python train.py --n_layer=11 --d_model=192 --n_head=6 --n_kv_head=6 --head_dim=32 --d_mlp=768 --vocab_size=1024 --activation="tanh_gelu" --norm="layernorm" --norm_place="pre" --norm_eps=1e-05 --positions="learned" --qk_norm=false --attn_scale=0.177 --bias="all" --tie_embeddings=true --parallel_block=false --init="normal" --init_std_qkv=0.0406 --init_std_o=0.0 --init_std_up=0.0406 --init_std_down=0.0 --optimizer="soap_variant" --lr=0.00695 --beta1=0.95 --beta2=0.98 --weight_decay=0.06 --lr_head=0.01 --grad_clip=0.5 --warmup_steps=200 --schedule="wsd" --decay_fraction=0.653 --decay_shape="linear" --final_lr_fraction=0.0 --batch_tokens=65536 --seq_len=256 --doc_mask=false --train_tokens=286700000 --steps=4375 --dataset="wikipedia_en"
Each number is 128 + 32 x the weight over its row's rms, rounded and kept within 0 to 255. Layers, rows and columns count from 0. Numbers have three digits each. The size before them is the row's rms in percent of the matrix's.

# layer 6 MLP up, 768x192, rms 0.203, rows 681-767, columns 0-95
092:127150138189157067128139091132138208031136160160155167113145082146173154176109121117124123141074127173113108130133116086140140183159128087083138148150139098161168079075169126091129152168185122138145150156136133174183104104078207130146129162119196170104137119072070113102096166141118174112
090:100089080121150136146177118155159188142078119088116186162120170154102106123104162109102112091108210187120082122112174137171063108163150070116135134150123149075107112076141120157061079118145162115193051156147158163131071123082111144127124162104122153154162106101142131119149129117114145168
100:199095134084157140091117191101102116115060116151100132134110129195128153093147112129124147194064116136130148141108085094147152035111181125102092133106122092019098125151164166142178113153105076115091168123128089133079100140150088173149171158139105134126134176131152090123140134134119155101
105:138113137172086130165136120095142168082126150088087052155140149143077144151139132079092182146130093095142066170103143105180158224133069107110153150111061136098102124135174145114158141117195104156134096162123078097133141108063146137120099138125121149134115178120144145165123065113109154113
098:117147157104129175166112115135138144166106079151133141169087179090134119157176117091128160185102091109153101099160134115117104153201126181087114118124109104125146059165129123097113143211116162176093092127143108137099118140142095107119102088161082185161164102174115082120172115157123124166
095:165048134167180123132153195115102066125146175113141174087081098137118119162121082136134131089123118134150121109145112156079136097081143109148171132094146145069103118143109149142127068126152134121194125129062155151123138097123123128138122135086083118144141108081150137127103104159153124092
102:155054132065104074110118135156119146116151120157104097116114143143183129182074077138143126161148105141114156121158187135131162105103079135098145124169149166098102166140135161111139074143127130119077177133164111142100152108138167190105122125079165120153084129102104126111092146066136128118
100:107143065103154103036118147128134170154085154121179148133182072182124158139063125165087145122087132099076171126099120137118179120161148157109123156093094094079134050089152089178143123088103097146119118141159123137118085183113154132136098152149180140108161166131145115166127158152160093135
101:092142132128148139163113117144123060139098145133093072177139046082159137099110198150133135130114125175052151095117116073085141112086238104192113176072105153144109144113102104168099094130094181141128121126082083152120109131188153115150160164104115096133091120133127096111152148122150111134
092:093078110127069091116157155136122109179175122176134131114091162114176087102143134108130148123129065198075094156022132140144146138054083114095126138104145091161126124171126143127149089103105163111114121102113115152073111125109164124036109144102082114130176126094177117040103179143122167113
103:131125081173084171105109134128087141158126070077123117141125140156107096152133079144187146135112193116127175175189144144144125115143170100101091086126133113131141137116153118128103129134077137168100144111099180201079133143142033123114113118185117097117099136116103128095147078163111181114
094:139196160160186112098128157174091114140121115193144152135097087123173171110116112111145111124133097096081155153106146153104121114128141112099142141184154143087124046119130068129142085184177111163143151157152056103231124151105090189087099129117135120139166151159141101118125198107139062121
096:139111078148195129135138187159117159176130136095057120097071122168096089089132100121136161130155146157096132085093134146157141188118142134198159107099156130117100097163155073124144121094111176077072159079151133126102155096149150188157113118091066156132196070136140079142207093122145105126
099:083098155145117147103149121176125163123131066071096156183152145118182168126067155125122135101127183142141079148140116122091101114154110127102131102146178118135087101077120156086137068115116151059052128168124151173202140095100105150118070139111134180128155144131146116122130189143125166169
101:157084131133145095109125143075100095128120142172176130216153130203153113120105151085203133151127120129150175156132103119111159106165119110143119081174052113141137154139120170093126171112167080064099118156176139105136132080150101152165171167120096138199120122164108105132105130155168117123
099:147158118180122143109171208149086164149153117116101087084128114100187076145169109103119080119068091092144121075125151097076124112129203106128138110133157143143153058174143100098127133106192110129075135177133115185097122204097164132126152154120134094103091055128142173161075211145130152169
096:151126115130110132069143098120092129159087146185078147109150164175169090104160149089071127137130147087076137097111131126106122139190136154110075095134113133154115122089111099105171124191172154170131110147118144076125104127155128155106100149139084145156100128082045135107149118139166149087
100:168150115137101108097157162089116146130114182176152100134162138115076146132139065103169103118142088149136095099128122121120103129144163148099184165095094104121192122097101069150160161139063113134118140098124133180140115138146153151186104046173132065128162110089220123138099053137132077144
114:113129157169120192181105099099161121155098092129088149133137125090189161085135133135184140100070066144135055123126173126147110097103076055102146180111110108080148136089121098125108152158130174140130179153125120170197165044133123168138127106106134136184103138099120108098162153142086138154
098:155163073142072134135114114124084168162142156070182103134140119148151102102098144116093156144096088192096110163115105166123103088156118133180123125144127096106115102143115183165101048076077131127113114153120101176109152155113104106166143156091190138090187185177137137124082129155210139124
094:135095128166146105174146078134123181143137146198123162127117100104179121161120173075131162115096104120160143104088123190146176175108120096086079179159147148096091129152160143094145075107199122105128127157199124088127131139136143125121154141142073154120087133083061085107101109185128158149
096:119097144101151127114169119089146129114156143146136078102108129147165112155052118145078136073149137113049094195162080161194131181112134129148156137151144056159133141093174149084149112095190088124156141151120075151135124089122137119180081110163158187125171098141170128105132091197078128177
094:170139084160105148110172144088121144150117133111100121102148177119116123110142187095103114085133069162169135110097120102099164153134123081160125187126102126150115112139112127109119167215154102079122151102118146146150120149132102114082101163148181137061119152107073171184101145147094137127
098:065079116156157145098202132119100092096151073136084142164094059134162090118065196105152178104157118117151111103151131094099185158159106147130117185077044122093156079180139124137093135126099091174139139148108111126134224108136156124121114184140119166118144138150150130086135108146155120124
110:156126121150132105122059165140162118083093111152085069170102128075171132198155097119102102088101113143053136139102140139140125136129151153118126097091130107142120108132066151103064100098120129127048151131161085114144090172094136086156080138176164163168106058084093211097098170145125063175
095:112167148176112079145142131144098115173109138130084140144132166079129130102164126137113081091090180096147096114109124199134186174141150144134137204095101127121163080126219199127173131145066137133149142137123102113101115106144176169123079078115126120194146105133115089125110140138179129104
105:141162068159107124141182204117149109177143173138080142106088166118127178175149088084094095125122132112137139099079213122155143156185118150089135125163147109114120195118081148082094142165108155108169118058126102116129136139163128180103100102112120150167176115101141159130087160103106125093
117:167113175100118129074130097119101153157113135133081155155126041161147166119165177094091105147129150136143134141125114091099090104179092177072114152131163096145081122147088101161135175207065195134180159121071057110150149152153086103118156159112078121156107135114109109114120115117105117153
096:106114164151127094129137140158136139098128095094137187115069134087140096149132067102082117112074114143179149106196143111109078096202084178132113112163106105189074140126082149135173099156106147172102088174104118120170116091139125159130092202069214129184164036119201106173120145116123133147
098:100175150124125150115166165096103112107159160081095101140117121135126121206151096110112145118105088115151127115058175187093106089104165162117091077075168171160156145168099167129152141131109136105076070171144101093134132094151089124170117098148164116095117150134135065093160155125067149105
101:127155148108091066122080091134133166079117083142087101072095139114133107145127130084155091139127169113174158151101175099081155147147107194112227102188133127102125190120131094094120096190161129131179104183162126109108150078128123110151159166098041128092112125097141109158096117112104101064
090:169100149201122162178163133214171147097126122114104156160056154188156127192087143118101186074166175124178135097115061098117116116128103107141095113146147111154155124144142124098078180150162126100132103159114044126160126129139136150149138166107156179140109178082135118136072128100151163113
105:139139119097199147132116161145148100145157168110136104083104079150168161135093185172141175118097087069138144127089118100164117118135116180154184152095085059091102126120149097126141142158139069137171129108148097166191083126166160141135159050109129088090067153143080160144170113148154087120
093:089123132154141136099101142188095079142148191122118090075077164130178107112070142141106124174148053157111163075087111145123163083158158141147064114112128077155161135098123164110111138157132124194118110200148070162153124092104100169099083190134161107135147148092158117123159128093102172148
094:181100126172153139101201157106139142056112131112134120174087126122168093104112139164082148147082142125133109111158189160113141137164156121150104143179138164163175154152164111104058111086165141133098138097138163155100200183070107161149098143132180136083141162139072116101139090064134118089
092:166160169107170071124154126148135196138179102137156114160127104121103143089084149150189139128137191079120150102058177147116160113137107116095128131130104191132084063104187191123060116195093127097087172137134181144170115072079113155149116163117169126130100204148157198148092174105081132122
092:143071142141132133124182110100128069124103174130120126093102138155171146109133138098122123177140105135168124129091149095105085111096159127129129127113180117118137158098133112090110095176097200160127116132113122197091120095141153167125150172127135115178084136195153144118139112075170179141
101:139154086122125140141091078088090199167124168067152111112130162066124186115110168145148153102145102125129156131147085169128118180130028102123158155155124097151135139168102125130137177141141094081056082133197102105094139083219115119138148107120126138125131118125159082170178096149127138157
099:129134082141124151142186105076156116135080061212063109071155081110139180126165111122113123147166145138130153142185168183118125143112192114175135112166157170089113113199120145125089132189138179153129100099139096125120194158139093145121109132134118160108116038145108068137090157150106141151
103:132143153115163163178090133111140111093177140091119107134165169153080075063120072109141078113157177163087121154133124146140127099133120102102074107204088123174154141159127055150150196099122195088123126123101170141166162100089139134121149116172132155174130089121152106071068111137122160114
098:187161146147190201092100162117104154176114108139157126117191130148104178118143170146067094134124138169066132113120150110124155163142128150075155108085150123081099056148081066130110124119160122150163106146110142109072109103175125146182207141181139110080155188086092086170105136101077151103
095:166078134108091032100134116156143135072108099155082133122189087135128134102165182064155131165171134179110159105183117075102125101133127096133077169139159188137122152128148171127105123151120144161123126106102154071118148189127116083117137176096133106058175118129103117144117192137151095128
096:102103078162071150073116159170060232101142151099124117073154150152094123088139149110131181120165136124137143146112136127046154144129126180129181132096129130092103149079077152141087106167134107116114141135118177132083106141115101139162110159155147159181137128205162161167133224122123159175
096:163184143140090228094130163166114122078124186138104176120141140145107119139121156142083109130126123124095145082072094132136116190078135136087143126126165105111148140170139153181131170150155048166146142163096163134126143106136095064113138111140114072143091118195073099134146102176139126089
101:147115050120094155144163164129126122130173099076130125154089096146105156137120099106170087091169074133096113157213097103200133102129145099138160126106134165099068117128107064081126126158118117161097160117123190128147156145139114124163130136104070144061128128133153144093173082164154147158
096:150137099147167105103120156138063117143139101129087163077072127134151139073128159158083124122140150132146145100155163088182142183107133057194138121172135157155085119117123129152134175142162122069095147139114132164140145142100126129151046151125128110108129087150068110114099081162130141128
102:172156110133178128185173080159130123175096104130131131083096102093154176152088082082097157119155104097161073140154169136105126130160122186143164151112165075071125129143136135109156067089099133154095106129164100098110182161150114163146111120092170101146121109168058169155119146155192152174
098:120199164103117149131135080057132130128135146090105128196053111139148138130124121136129164145136171129117104129120140123184130144144173120137119059164101130149156182097105070143112200080155131092154155107079092160089149149124189159168080172122142140111093100120127056126131129102047125142
095:151135075189075142175106175177124122109136145087115145127138169101125075126156107096144149128114065153158140113065134176119174159109106119158128144120139132135172104140106104089049151175121139167141090160113116137102062159108099074106149159182068133095159155188148148111111093123200157123
105:145184099144093106138141149067141104124110164109140193134108165124124085143166161091185110108143134150144122164126161119128122144162127116080088137179147148113173142133094105113083090174123175153095106074174115142162084145140065149167100124065100134121176073176170074086144121133076141132
108:070086114123101164097126155087096076119142190167139085171144053102134140092096140136129142201081146139172131116121119116123138145124116167082132145088169106109072073087087143126147110097078125172144161144185170146117132098101135136127150074167188108112098133131112160136138116145107076086
100:147143118189123109183195139147149091107084165118108105126130106190149114176085124166111191150136145099090149151154104110098133077125131143115153159134072153157137143121119147137217169126116092161108134106186144089139199113160096109145140128166180102137178152110110079074128122148106153106
098:168066135120108102120127166149057126163134099120060102169144138126126132159112078092146130142091154098143069113104116134177195069102129112105135040134128175185161145113160156149097118109149091129119146126105153132128171120069071125114142155108108176130171097114109118081139158150134148167
104:138117131134142148095138130086097120164163134155125117121130131142149119077094103133162134176112131124180157171090165131136154123190100111177104093126138147178101132151135118092139154138147109114169167118118148140113063146093186126130076087186078120104199107125182095169096149116153120126
094:097148070207118080095144099118118110128129072142100134127095126111118140118129141204118120142134095203218104124135140165114176144088168160108135139134158153130107121122079145108129138121121141167183100173125134075128165137103101119109148107119108106159123166134179118072096092102115097171
091:092122141122138162168149114161162106117118210092077105138147118156159095119133150120129120120138124101098050096066127165112097164133170128105054106099164124122164141080171161184159113133111115157124151205103114139136139085157145103126175164133107146146179088136115157063228127158177147141
121:140086139144082081117176132153064170108112151168106063145116123192124103162146091128101161127156148095098139114164078073101159135136102168041151092162134089118131165153130105169200114172099154112128118105096175140143164142152135140123132057153120174117156122127110188158109136146089077127
098:125138104176176117142102116066160062116135052151161203189160105129145057112125113127115124157120107116151087149206147132085121155118113066108171110115152096143141103107139154073162166111123103094138136089103178150132146130103072078083140198116160154168180088077173119156121086126150112128
098:112133116138171091117149150133131174129134085120100152097115131154162137184127111173153061097154144139141076125198126118180178163110065174164179162100103150134154131126162096131170128115190130136103102164140134157095057137099086164119095158115124093093113188109123128095109195071137161087
106:092077131149203136147155129121081149164137101139096115128186075156196127122164171089170143144160143136152112105094155106110127159091168186206123211076163127161097164159112146171081156156169114171147162117085195126102151146107134132115089116108092153187128138134083151155110149155118121114
102:101089117186129142154059149185163140086113179097098124195102091167102126132130146113162161166161123147138123156160154156122098062098125142150198144137142131165118089103110082092165146121155142140124123138094095111162083081067124161157116139114129168122125155174166085113132155143114130112
100:176157196096110152090112092078087173138145056129148128139139170129177129093111099182108150112105092141133104130089114145161074139232121095156127066154173151136112114166119131164116140124142094127112115120130117194109119145138114111111184105097061101134132101101119138124144169108116153133
101:086131106162154071115078103150091098092156119131120154173124188146085094163162124135118107175082175112159154081146137113103097116124176055058133130111122183122114095117096109108169147108170167074137102151139112110118104084172084114157186109183131150092108089120091124133181085072117136165
092:106144176134103181107143132095110145148171122176110119175127099153146154113131118143111118173108126161127128103115137123143174126081097107144080177120173095124123133182110084139122145206153119151075142083091106083154105093159118123158163130076086175105149105134064129146099114145118149094
094:155089100091115192106123098136132120159072102134094091139105109203171113151150116108092146102088159129158106117133057174191153141133096114186089093154166139157085124102149150148099151164126101138196156143113174197141110098127138206119098092120098154139092102058179131135170132110157171101
095:155181125107104179133110090131053119103138126171186191137081120153135157154115159151162180152111156122090161107140063178129146069107202130057100117129104178076101079094105148094185150159119136111099238152137141091137077189160092063123136138110163059148130083131071108093093097096135108124
103:151132098121201137164192121125103158166136108089128149090071151162112147131127142095073139107179136127178174139141147127135203101122123137180145125139142119097143138152132118116115179153083085172136147120116132048151102079107119097183122144165161130126078132156134147090119171106209089038
088:159117149123138136167130167178114134147207166069145113124051183181151081177112113092151138122122107167105120141104145109138155135163111086103110092177105165163119159149088151105089100100177128136130093143103199142169132126150091126089139097097111142151154138118177161135128104106110113156
104:162141099154130088152106145102162208126065118109134117187131115123116141076127109126150152159111112094124137160129141113123131131099141131135112114181115093107132132191159103125099145147105121108188091100116120143093086156109141124145155141094087090036165136120115101124114153104122146141
103:120092089153169105129139141177136169091174101139126128129158127113193153147143126163079132153157113153151105135142074195156145088130105137192143123125215106126170094161121129131057139194087148149148167115119076108118124179136115119137088166123100119121125158177128113094089155086125139048
101:119125057146205144121104093128133186124153133169131150102070122116109177147116104064120121119133065155145107200112150120135101127133098110158123162101120100116104101150143111159129124124111119162136145178212155180156124189073166126104093119072117190157150120113129081104103165118101101067
101:114183181136138112148078127115088132087167129114134139091110167061164099147159106120087161113089082137098130132159154126110108109112129150120099066116127152133141039118141092164112119086208128097147101171134091119109111148176083144097079083128096172185115113111159185112126151098116114109
100:164143166145144138209154132100175154178129207143108163173184088115104098191102059121101145130123145143142069166122112179122099145089079153149145120175094136100144140057103090128176189134051165115158133147125092167101130167108105108134130085087147096139101079074096133109109097126093153075
103:113076127184046123147122073137096137098155145145148163174159107176114097160151150150173149163135135149080120109149195113151130111120097206150118196171137065135069079135123112141094094118080102062128078128130105148116122092118106180147133198169117107159163109146098137163172095219128079139
101:128091090120068183149082106167148110152160079134109160152140156119134089123122128123145103082110123168133136159136088151115111120139124060126090127085100200146150099131082122104148157134214087156090044190114123132159120100104079142181121141121153139144151089139124174052108100146138176177
107:135180150138112094115108123110034158102118128120137130089119126176201137173129145081132159182085185138173176117121139127096113140100154137135142155080111171125113150151122154097122149116161169128134157087142147127133130126125180080132083057146100092137162072087047096107108100123126133095
097:180144168135123145082161098123109107189147101173098152149171125130136142115069108113173155176107160094129135130165127106114160101125153125159128158167141116155133092113107145126115121098112121110160070124150107176130083107115096145078120159123176108133154046134089135059183124083143101152
103:103117126127162153140161167113110103112179096176122098212070152156094129040067138105148134136115119163152139139110124137155165037113122172126104145120112147128088066095168214097160132087162113126081130100159137053135114098139134144153154139126074101173159132137112103128136148182130101139
105:104144139124122085124145069140137112154169097163078075052113097195132099101158113065120134080080183113145132155166174112150166114131114093162087166100073134169145038098128112190161082144158150178075141142097137161082172159113134176191075161171190129134163108163113136148116147159071154107
101:134107112064147121087106108078144029060092160177065122163146148153181075065113056147128162142170158150149125123115123116157160137144160127121154123128162125066100139138155153091163119108157070141104174155176099137106140131121183190126082090097110118150147154104135108127120125158183099143
102:097132151111150151105188074100064128113128171102222159147049151110112118077126134135117122151150215160124084138180143151149119090153107127146095100084154110121134146135124123137150125108117135091132108110120100078151103098104153125131182211148090133172142116109149093093119123189135154112
103:130130125151142139052146174152117123082131141120130134205131077102175142073099176156128116071144149121126203127115154142072155166151121109118140200109121155114171123142067142130158142091112174145108148145165115106114086133141104153173136116159100085097140072136165146074080158176054070148
096:093085134097086129159176206077110151147146097124074117164153105154152148134113097054080173133083184103157133143098122089170131137179112138149104141091109114064205135163101123073137198124125123211143154096103102115125125170130176111111149108088174119109084159131077092131146154127135160114
104:120148119072075119123155180140099159137185094155118139127117098083153085151152102139167181120149154144165171100136127141126115078107128135131116098108167170164129129129064073165162119099117186171134073189112161177082110160136091087110083159112147119099177067158097128161207168114085172140
097:185094133138098171103181066143114113137146101129168180167127129080134144085089119123130117198119079154126046151115137088078112087121104124170119149144107136104162067144148121146113127148152142138102211163112138081106133146114146128099163184133143077090204139113105169101101069145131072065
100:176115182122147155163132140111105108127158171079106122128070101070156163132128121135198118123091157178104129109135091102102133081202143124140130138049086118145147123124098176108096113087120130140181106129160130124123090147080172176127131144126108161140096129147107107155142129176123157105
113:167105099107113096181102157194129163096105178153121119149140154164123134120142122187103100090104114135138147151159193142104118180171099104170120099129111188143091126165069107175186174158144068101174044166105124147161183124089080136142120088135115094157123125146180147139049122118134077087